Weights of a small transformer language model: 8.04M parameters, a variant of Adam for these matrices.
Each number is 128 + 24 x the weight over its row's rms, rounded and kept within 0 to 255. Layers, rows and columns count from 0. Numbers have three digits each. The size before them is the row's rms in percent of the matrix's.

# layer 14 MLP down (transposed), 640x160, rms 0.123, rows 57-97, columns 80-159
113:112134139161157163111112177161135109101131132162130143136112149143181149139151117131115146122114126079148136164124189122144094149140120124109097087133148130155122136142122141206144116136129152126088141131182119189130173116092122153103112134
109:126143135098153126116140146138139133141174113143126107110112136143144090116092131134138123090128114082089159100092126120155113135101123118167166147131135109106100108094159123123125092150138114127175125128123131116131126171158145131124110129
115:109157150169096095166154138078146181127110090140116159136179106101171147174133121138146151146149151142120146072141111149116153138098172127135130136128149174112096160135100136138127147122108168137118148108106128126169132151135115143129143091
116:102111172099153119127137131149155166099107130152127130154101116142104150145147158133135115095126159110144171123131103148147171126130100148151140102152098144133102135111132110124089126132158124116102141134114131066123162184148082137111121149
103:087138155125100139149154123132117122126140135165171166180159136153111107156146150123077117158162139119136154091123163114120117116121114121135130100135118143140141144056121141108137129137155125105145143136134102157132176129169111160137137172
016:094092113099117110137139117157084166129114119082116112150132110151132097143108167104089091152109135130119143121143126139123095100148141130118141123107151124143161161155091073116137177134094185133132124127132152109156129121136084131085100153
094:160138108115119133074115111130124103163167128103160098109146116106131119125132125125108121106094118173123134132103167133129112060116089120146144114102150141171135159110159117122104138127148106146121123140172088174156127130093113112169093150
119:104192103132079160122141148132127166113088092154111095154140099104127137116116137124115166090119133104115142140118143148167145157130139122105159066114099142101149138091104149147132104140152151126119121110148118146156098160114127117108128122
109:093168135106118117122120144139102179130139137183133075162121160142147163112152095134122113180104177141132177146144095133156115111133133102161134139131133111119119112079142164112142087150133138143153125131137161117134145144166095136102116146
101:095135157096162125155125147139162122161165147125137104110124129092079132104110130128133148156117121136114180105107114128146122084142134140129134156095135146133138129156109126123117104097095107123108144120102142107112132126143167151121125164
115:104098114140122150149099107128127099106137100145130137130122169119141143126131097142130138110113137114146138158149126165133125125127142170095094119166124158156130110141127122136129085119147149154117147099127092121103129126130167107142130125
112:146161120156139157136123095103124104170139167094158108120135119114114079086112123085130110092147141104123073134156138107132176148094147146127147158096106131103145134087115123073153158160140079113131155127127099124111116103175112104155160185
101:122154134152135155112123140127178143107141112139143123092154133118117116169109115131159166122126122088130156151122129125146166129139110144170103095106131162113118093122096171172141082086131144116138155152163120108126107176132159123125127143
119:129094135092118120094123151140142076106089130147169123139097120149108115153138145155141138128117120155132155158155172098103119138110125089151157144124150095149100109133058129182120133152115136127082089167163130185152156134157139098113116112
095:141110118082144139129117142102121164131106140161075119143164127150098101136112138144148131079106152114163104153107132105155152094144153138126153143149104166149148143127125134126116123103147127137101109139138098121108130113130115150101159166
110:147100179152184109081123119109113149154135125162117151136130090074136089107091103137117139155123155136128138075184092140134133134131151122137108143171148121104106126145166135134140123141142145112091122078097118149134154122116118140130095124
118:141104124106109127135130126130117158113165175180101087103090156182098160133166115086121115119101096122139140124135120122139134110123142111132127125095132142146118097154102145151094166069130125129150130084124106082073198124118127110128127102
034:130175133140147149125144162081122164159112156130129123155148113163120124132101138079108117121144122137132081125168150111150127137130101122125147107095115117156121136164132156123103095111122092141104165131108141119081167157116094102140118132
103:136143126119119167092099120156147117170172079155122110118166109139131143135118097153142137075119093110140153172142129102138142105130139141130146122104145168149111111113123090156113107102134137112115131128147121151114149135110103152150088093
099:105174085079153109150119156119129129135140131155126137151124103095166153106148117181124178137117094143091141109139127089106092105136163141177126123125127126156118178148128104131089146121083122124142118152148154117136171127110107125178173133
111:126144130126181104115122167095162101083122122136130088162144103107110160148143159124166134139144181104142163154101126122162145106158156104147111085117167113107116135187125143139124145125147098132148161137123094166147109140139129129123160093
125:132164136114135112121114108123134116107112103126183144152117138116142100122171168128104105133104061107068127129095116119087126124139104100143104131089144109197123089119149106150101118116110115110130120141135156121146099135118126122119113101
118:120136110131096137102101118155148143145114126127139135143154161116144169143178111146124107106123139118141148125148148133143123133123061137147127091173103149164143103145159101155110127125129153183165113129135123105113119119133120104129111090
118:122138115104102125144147135156132129142108101138101135150094127116119185109087131147107098110155133102141116165129099138102148146121150118111101127099126103107156102132128129076148122115120102115133186169136129127155092160173143137080164138
038:132126143132148128156087117149151145142116165170145109160142146084134115155169148097164151130136096160153165132099131122142126141142149118157106078153117126120121153135098147119091121130151134110098128098166150157118153098175129172130126142
108:117114131138138102168133168135154102170137152108121143118126132141098147120141115126105116122101139118094110178154112120119084110160138149139144150145096130113163042097189136144146119136169135119102114146100091130134127127136070141134100147
117:123108133137143125155156133094121159133152167113110109140109126100103118078125117124108113160141105105159101155106131134140132154141111142162161128096085161170088132139113121138154142182083097139155104099120151110132180126163131118142106154
113:133140165142142123164099187145157136148170144163139143120109104092139160165139160136109099114130152092108125138103146133088128173066129155110164129109120128157105115129121135106134091099123133144089118167116104145111157154124131132114098142
114:153110128106136106157122105141131129140127138140169091195195136121131135157103111159142149098134120102119112148129153124176147107132179126142111152087147130108132105161155132141104113065100119116117156119107146173067128117115139140124133107
094:096125134115178122125098116139147132122174108135130127104094168148136130107113093123180125113124135132108120106140172116136162172088119136094117124097109100099116104104161192164156126120116126103103165119125109122136126136106091104151127144
024:088132136076147112142144133129122136140094145122128101177114124162136088130122136178129119145122129156130133150130157128130154163145133129142163115103120134156145130114115106134105168164157109128085106108103141060099161140089115119148126148
102:112130127131153099111121098146094101125132083114156167129136119129118095110145133157106137124133133125104116134106169152113123123112130079106118156148121131140189115132135064136132073096163174106149143131113114121079147144124078130157199146
117:116211164099130140115144127174143126131120127093141165143141100096134127128139137137122134087140084161180124098148146128118133094190147137138097139091173097177107120126138129137127156128123108115155134121143127122126115139124144101143133101
125:128106151102115147162118161114160137145121121160101147120165108121149126153090107114120121107152136112106116126103131116150104116085090133131111108105112075117113108084121118147101108110124130133109158200140133115093129091109084159161125152
086:133129129170125146095131124133144110182101141124102138173145083091135105154193139131126138150100123087137149130128152151102079134125092129129132131089087142123112138088086142128130099148115122116126145176132123145109150150152105119116112153
114:115115132135146158121071086160118104157146131124124127133121157140124129112131098120126120114125116097125147126156137121114110124127112126148132153133160152120150163110069148131088150123112094135129154112125148164104144140103092124102077087
089:174143103086090110152171149103143154138142113168144133096150134126120135150086074136131089147147138134122120101121125130127160135090119151132153145139124154146169170112105130109158146115138103094130077140148119071107116159108161127161097175
038:164105130130076196132149111126167166131108145180127154145087117088160084135148122092077133120118099118122129132110158109131135091143097128106095149129150139150115094106139080101112081133133122145114117123134137178147131183157108140126109130
115:124168138139180125160173162079128113108119105073136095135147128134130157160098146115119135118149141112152126145120133158134076114126137132160073124064102135119116148145114126099114146097134124089124135124115122107116115144160110108091125135
105:155076141143118144108125094167099136119090131154145143098168117094142122139144120138132148099133177154144087091126147090155108160138108170104141153141175111151149137099113143090117140084138121127156166112124106102117151170090118127117136159
026:086173165153127103145127119150136164115146143126166117099163125091115125130158122122145072150120113099127151106124128157116092148129120093147104115136160133116117099109112126156143133124179134130146119170147103087099105167119096160127148118
# layer 14 MLP up, 640x160, rms 0.137, rows 58-97, columns 80-159
104:145140108161131129122142133131107108138118138127113144161125155117158120057113113148210122105084127123164072130130114141111147098129151081135111123152110064126142127176151119152123126097078151147097115126127134138115095119144135148171155092
114:115126138086126095114143084138126105092143121119134103115145133106083142136120158151138134138109155145089103141154157143105104150146197093092133100171103093112135097134161144096131126128141154108167097103102156139157128135115114126112137094
109:104133140115143108156157120121143102153130087104113119139126131133132110138082091124158132129148127099064115147157109121107106140119141081108094108141093091107133150125145152160116163124136173135088071112130115117131129129109099135162120141
105:158145155143126117102136147123097130098115093125112119141142154105116126131124134179162101085120142133134094089141099117143122164144133096136139126164101117106151111125125162145093132135126153148123136110175155135101113120121162175140130147
039:143149118107083128098104128149134098152098146106135071162124156138110154096095151106137093124118141094090090111131106162097148129166154099115074089155116112153133107158150113127117129147115113156129131140151161131141067111095159141157122130
089:150145153145132109140119156150124107121112141122104112145138103153115122111069112129139108112099119131093100146147140125115162126144162115111110140138142095138145141174149130105115133138107108128143074102107162147113063075115120117113151156
117:152144128151089131129118175178127105109111141101138149138130134156121153107086145140155163091136161128097070095165117167118138150106108145107134107145128105126154149162147177100108172111111102149126152145130144137118103151120157112144147122
102:133137150165117103068131135146093132113107110090153119125083123109119117098114122108131156118149115127150125117161090119103117139129129108110117111144117130079122173124110180173136087094098112133108093140153120126123064123096149152148158140
099:088128118105125136148131130146073121148136098116115157126162135109154140107111079138140138139113166093065105127171155125170143118195131145104106123130146089120153117154119109116095134131059135159139122088145122120140131117138156147147139132
114:164165129126143094104102137136144112113124137103134079127102127132110087089080115134128113140089159120111067131118163137122102131124163151146125097152133132122121144133088162137117143187148126159108083121110157172104113131100130102107160133
110:091142153097084137096113155106140145157123112109145121140106134116138125116132104156122094151130163128095131105129110168110158117144131148129109125136112168146175165163135090126161088115105086091128108124084169145143117129132120096119131150
100:126121119107119115119179127128118131156101114120175123171109108137146141133171094179109099136150131163119108074132146146132146110124125144148107184180131108078114093110131146154145105168115137114174095115140124135094128159122150149160114146
118:133103153147147102121100107101104109144096117103182135171124145129151138119077148138123134101134080147115107110162131130156142120139152126113098127152121130138155121143163146156143153122117121078105091085150121100101121154097128119138118166
097:103137160102108121110090124130141106134120114124144137138117136142106147065154150138128147105114153107127154111097113102051142140174101125082109152144158157121126120148129143136122133167146126167178111112128120152105100129108127140103134076
108:156157157148082093136155120158146126133123130141086101141139141102148145095118122118120126119127159089101135122132134116087118109150117082113093112137114092154160124116134155138143146114120156170095105111152180113158095101088125082177125143
114:132149125127122143108146130109110076107100137115083135152144138154141148123158063143135130149102142112110135098115132191123112114144139128138142147173122101132129131193142145154141139133087140113136070125102153161111110125141137120110107091
044:176161150147114126094107137147107113122116114090122112150087145132116155086127129147173107129134156103137087101102111165132131140164155121124097114170102132109140096181113113157141137135093106116112118126134106114153108116104152159149158110
091:142140155183093088131118113121100071135125101123172142154143124089121168135126124123177134089159154137136119093134159154103146111144130144109129121133146125129135156143151131169112118119113134154145094173118078142114086151125135121179159108
100:156135124127124130122102113122127121151105133066154108127120137109095158135121129119106141146106115145161133118117096098144122083152167101142095133181102142084144140114136133162118126172108122122150114151132164112168081130111128151190107133
110:138111123185092128112109087118118082131115105103136141131127139148095113114161113135124114141112097112111144134139153169084152136125161133069126101130159118085145175178112152115132141082146111142093118080158145110145123152140107105156126080
125:162128134186133164081130122151112103087097116087107121156123138116161096066132137126158137101101127063135121119109108136128124117135126063112088150142102107104138122132150128141135131150082117130110086141147149146139093132158139154128107110
113:149172163168116138131128113111088127184109107079142091136106164133120160133105086094118132139110113088123095123109161158148156119132135119122110124162101132079157095163136105153099122130121129107123124104112105136144039103144111113162121175
112:110142163160138094144126160115114125129100129128122112142099148092124087108099154112135105085158145107145143093150123135129113123149152096134123091165164121114187123135138096122108146174081123152132130090124097131131125132146144127138160141
044:153138159144120107093099095144119094115082158107154085163089160132107144080095130158145119096155139102116113124142116152114153157128149099135127133163107105105129132162151160154166176120115107107119084102133119121118105085106165130152134096
103:109125133142142121108135120088117068130107102126129127141132142152121129133134114137123086129126128114122140128104144163130170122132124114130137154110065106106143106177140106093165129155157113121139134141092145118093123129136139115162102101
119:181168115158128106136151114117113106125136162085165105117146120113105117092119144139145108110112136140123137100148124123106151138126146126143123091111155142111137114148151124144138161131089170118177079127171178136139105143133127134115126115
107:143139162167103123136088092145116128114102109091160150137121147143092150118090124095125151129130146125127108133109146139100145139130109089130149102134130144109125091134124141102131146154113135154123105125105174144122089126113120125149148071
111:121132097134137144135158118116123089160106152114111117157123142127142141127128100168133144108119139104089117149132146169097150129170141137092122132155111146082180087170144097145085142127071113130179103088107142142140128142143117145142144085
098:121139135167079132129113110157089111100131127101137121133085122103132115128066190147090144087115188139102138141104080177095098143135159111112069188129126109115173127132114116166107147141102137135173127142111151129131100132129152125146081128
040:163138133132102132090092141153107086092068126108163104157096130120149112116111132137115125127123158105108098097125110155105152148167155140119110124157146093104140107164139156146125145110090118114133128109125140140134051105099169153135154115
106:139134104130075126108106117154117109155128139104159119149176139178134112089143113143134114130094117128164127116142100149080163158125146113117118109117093117144142163134164136144158126130086152148120135109125137110116099150097114111137124089
115:162159149179127114112116131144119111078127104121144167140083176099150125116117132107188101117088143134149071123145126119128126116148117096151115126122142098140106109139105143152120146165120124169136137084144099151110105102091169102129072155
121:100114125157136114109147121134135081149118115102125126143174182143150091085106129079135126094112114111070113094101151163148138111144161124125089113130090125120183104136141124123130145127148176119127085176140117131124099126121098137155122124
083:170137110162127118118107104151099123102031133116142119151141126140103132137103154139128144115130148159132152125133106112113164146153138125117129129155114124135112126121099097116141107101134127135171127152140141124153058094086141113149103126
107:139143177131143086134069151116119125165117129118122137166120103092132114111097123157115106126153142150139142096121135115112168097141139111127115116139117116131150121159169107184163121121107107113106078078143107129141126135097133144130110133
094:158141103138123089123121133133105098145104149087154091161128135153128142160092121171114126124106115138129094141154136132102190135155137122128120159134112132139129123125164115093135126115112102128148084103116152099131150149102112113129150113
045:152157147130105080101106139137112109120112147113155106134107147106118141091112147138159127131109166114098102059120139165087132158164157117124076103173117120099143132157144135146098136110059095122127116125155122144139106132095124120133155149
118:158133115126110095103126115154130134151113132104119095142113172094121154138112160151177111081070118108142096145086113141112120102116166120121095134178108084141138125127172080135100153125100176102151094101160146113150064149099142135127112118
103:131128118128092124088168130102118120109067125085127093148144116095132148104140103110123136189103122084139147107133137167137130143131123143157128152161114152081162135135098132118087100112135149103133088122147129156151127125143094086128136114
036:150152143122092106105085148137065109138088142111137097183128151128117140113117129096141109120140179105120064112149131171106140154179132142106100146165154107122128111137133101139145167132096136120142086135131094110120072128114157132136102120